Part of a small language model's weights.
Size: 8 layers, width 128, 3 heads of 32, MLP 512 tanh GELU, vocabulary 1024, 1.65M parameters.
Architecture: learned positions, biases.
Training: a variant of SOAP for these matrices, 157M tokens, 2401 steps.
Each number is 128 + 24 x the weight over the matrix's rms, rounded and kept within 0 to 255. Layers, rows and columns count from 0. Numbers have three digits each.

# layer 2 MLP up, 512x128, rms 0.101, rows 379-421, columns 64-127
140105072143106169139100123089167098150140106151094100110133101114122141064136055181179127132124124192139124128139193124108139136111114123142087127110167101101100135143132146088068112066099088
110122122145098107104136135111121113159162097164127114136125124152128111122133183082141127113145122127147127143104106152163151152106135173124099096129161120171130157151113158117145118153091097
069155127110136134150118137114131139100121128113136156099111124154124136154126127127136147081116140150107106153096131134152090145147119128117127092150133145133129117135132176147098100119127152
126130089137102149147107135130109143125139117176103101149120123148153115124127113131117144118133138121160152121160097131132120158117136094145140128131127135127110132118131143137151095144136115
150094131095123143130127099109174106119141137124121103113089167105133101155143139027147114109127161143171146111138121141144158118144125118117124123139166121123154163133127111134096161065117173
103136118120154090104142124161106134101111115140110120124148146125152126078130112132170105134117108142135138096128122114143128102136137116108124104107139161138119144119185129126118128137142110
155149124112135141145144132116126129183099104173094098135150131115119097159121108116139098150156091134111163117112123101122089134095077109134104113137159133166138124114139067138101104074112139
121111129103129141097163106124084090109106112115109127179136146133086147107114167126107149192137103131181162138174145142123103128128159126113149188159095113157137126110157122144141157178099138
155140150093120117140150162144138083158108145131128127115111135147143078121122129123099127137129139110110149106082121139144132126118081158109123104097115091134150119091102142102157128118156143
119108130131130146148108132159087110118118141145161093133127129118116138140145126129144113125135106146117163102178085111097108140138146164149136139139121120125163121146165130086118101128154062
143166132105076135145157138159157124128163110140069150113096117130143113131113192123162126180106150190091154170128153171093120091117168074135149135107126123151132139103166103156099128108168144
116104150146147087137136129155095107096121115159160150142082149095157174104089089130120157118111155130182111126101155061118125138120166151136117119120143126109161157132125123104111123132147096
151105111097121105121160132126132112142086126116106150138122123149143154137136129116139131121099115092113119109150088119156133115108125113118150147143094132116133116131104142127108116108129153
124077083144125166127085119166154128132165107126102150110057141119102135129099167139192094181124106157152200135159121150134070151141145132148136113092139089083092061194108127106143124103119111
096123122122115118084111119088110123128127144095086140131132130102166098153103119125144121142125115144169136116086150107116164128134100127114115135097136164161148124109135134145100168129152122
113148079103130143131146114105140123101068124126119108118110151140092120111111146115143115105138138127126168098128082096145088109172067162098109058163115157163128129114125110135157192098109117
131180153144144102114130159125126110131128120083133108131094190104102126125133109141105147142179114172106128112090125120125186142102137147120169101106137142116137085114106160123143122127124115
128108133158113112122103110102118114121130148142095109123134142119168122107142095133109118124136139122156141114113146083158128116123130138133141115104128134144131136132147120125156115173125167
173078096160106103085155119100139158160144116114167122153170151133142109093133131128102144122144136144139093125142213112120135183060116065181118132111113089137137103124130142159123124100130128
152160131127121131086112075106132133118087105102127127194136080159111093127152097114117098099138124123129147112113117129137147119107160135160108111074159093148142168127173109129126101145151109
099127150149051100113145143093176128076146150108123123184127162098144087073140136128144127155131135088126103120112164153111147148127118131110121147102121123140131120134147164135133184149114140
091082118156102163136120125102128075141110122128117136134139109133118096155117124120113132132124139154102141101147141170148106084123127134112160156111126130095111120133175117109104104103157099
124112097151105070175137145143107111109091145120124088153095083060123124118133134138113137148115129132119121072128126103084121138132084136179118130130105133116122132121123098147140119128129131
098126134138066099143122149140121083144109144138113155146147156133136128144148111171105126156159128171124109145092117099181141124150074130156122120087159142156134140152099134122132102201166054
157155145140087117147126135145153118103113142100152121143078133110121115107108159141110121090150119123129124126130122110175129113091112109172135110122131070122078146156115109123108142159145128
123142149152140166124140147130183145115064141159135103169085161075151138153110087108162150150179129152128090129156100097134127145127096140146119090122132122117127139152103110144152104100123133
147182116149119147123114105139140144128134158136172103105117114083113151104114166108132110087071111121125115130120139153147081133110139113119110110137111127130140156102168124150138148128095148
111174135142121131139094102129121098157162099139101158115115142128133122133112154120109133098132097148140167113123077163126128132144106137155145150104168106127110146079168130150163088165137131
115165143107097120131134109136117110143103145096145168152116127082120147148107141159051105092125135124141129174127096142127112148122097160133070125109124103157146075123122101132120079100121132
158139122146143093120168165114108111140122168100118134129119126154154123108087129100106158143120170136154128110097157152113150122143134163111132094151126094122162136126129134148145136156119108
132113160132148166093171115102115135111171135110115094080157130112167101124135124079101098106094142091170096119108179128157138145125121114086134119087119112127137144151114147122135126092094138
149133115110118148097126116158147127148129114107141135133140138147134125076117139099129140114122117141174092120115101144118112162079160132155124119142156146122135146094125132134099117126145153
137111143145115172122124095101164143150128162129086114131101164121163117083144123121127122147154090090132120113135099122173124125158145106136164122126163146100147096128126085134138116112137121
158114146122137131132063128166153181130112128093144128148128165106143128123152130131115115110117103101126143094182129094107110120167103138143136099090096138101134122106175124119134122106206114
106142112158097153132127110147151127135129130140087079100105123102126121156151110104162125109103133159088140115152144110107172127151098091098105123123109117169138147128110162125101135142101110
091139147166101093190153110114140116060088128114135141133124095094139123090120189144142096122128156110133103147130102130116118147132117101156097129130115070154109159118162152197118166142150158
131133117129118120149142105121140147140110128134150115141163112132092134127119140111138126108117142150149111113102102134137124118133134124112128122109125112130130112131128148108123135116110133
117113153145116144136164134145174116164111113129155078159142116133153122132140122143127115137123164123123136102116107139118158151119139158090112130156114136115122107157120110154105109138130100
135139144167094139145138128142117120194095107119177156161158157167132117137149137074153094122080123142122134132059109140135164114138117156119113155116093116164151127123120126119131111123150087
116106120125101121132164106130158129140143107111086154136166101141131131137110132120114127127109155093096110160110125129110131117140092096108115080127102129133102126097148133126094110142128106
143135095120157101099157120173097144086159142149097194182169110113139102122082122148121117112146093117142113129090153156138131113114091177182084142115132119164119133131114161130099110140135098
124109073137110138141127132156126079105112066117113158127136133126146115140114161120121144167127091091148152109152142151122104132130163076138154054118108152121135126199159136138107151100091069
102174151174112118107160117133148183098160108115141113102129140135133123125091134130113195130151136093163128129152133071119104102163164131111122162125112105162150134120153135147135124111148142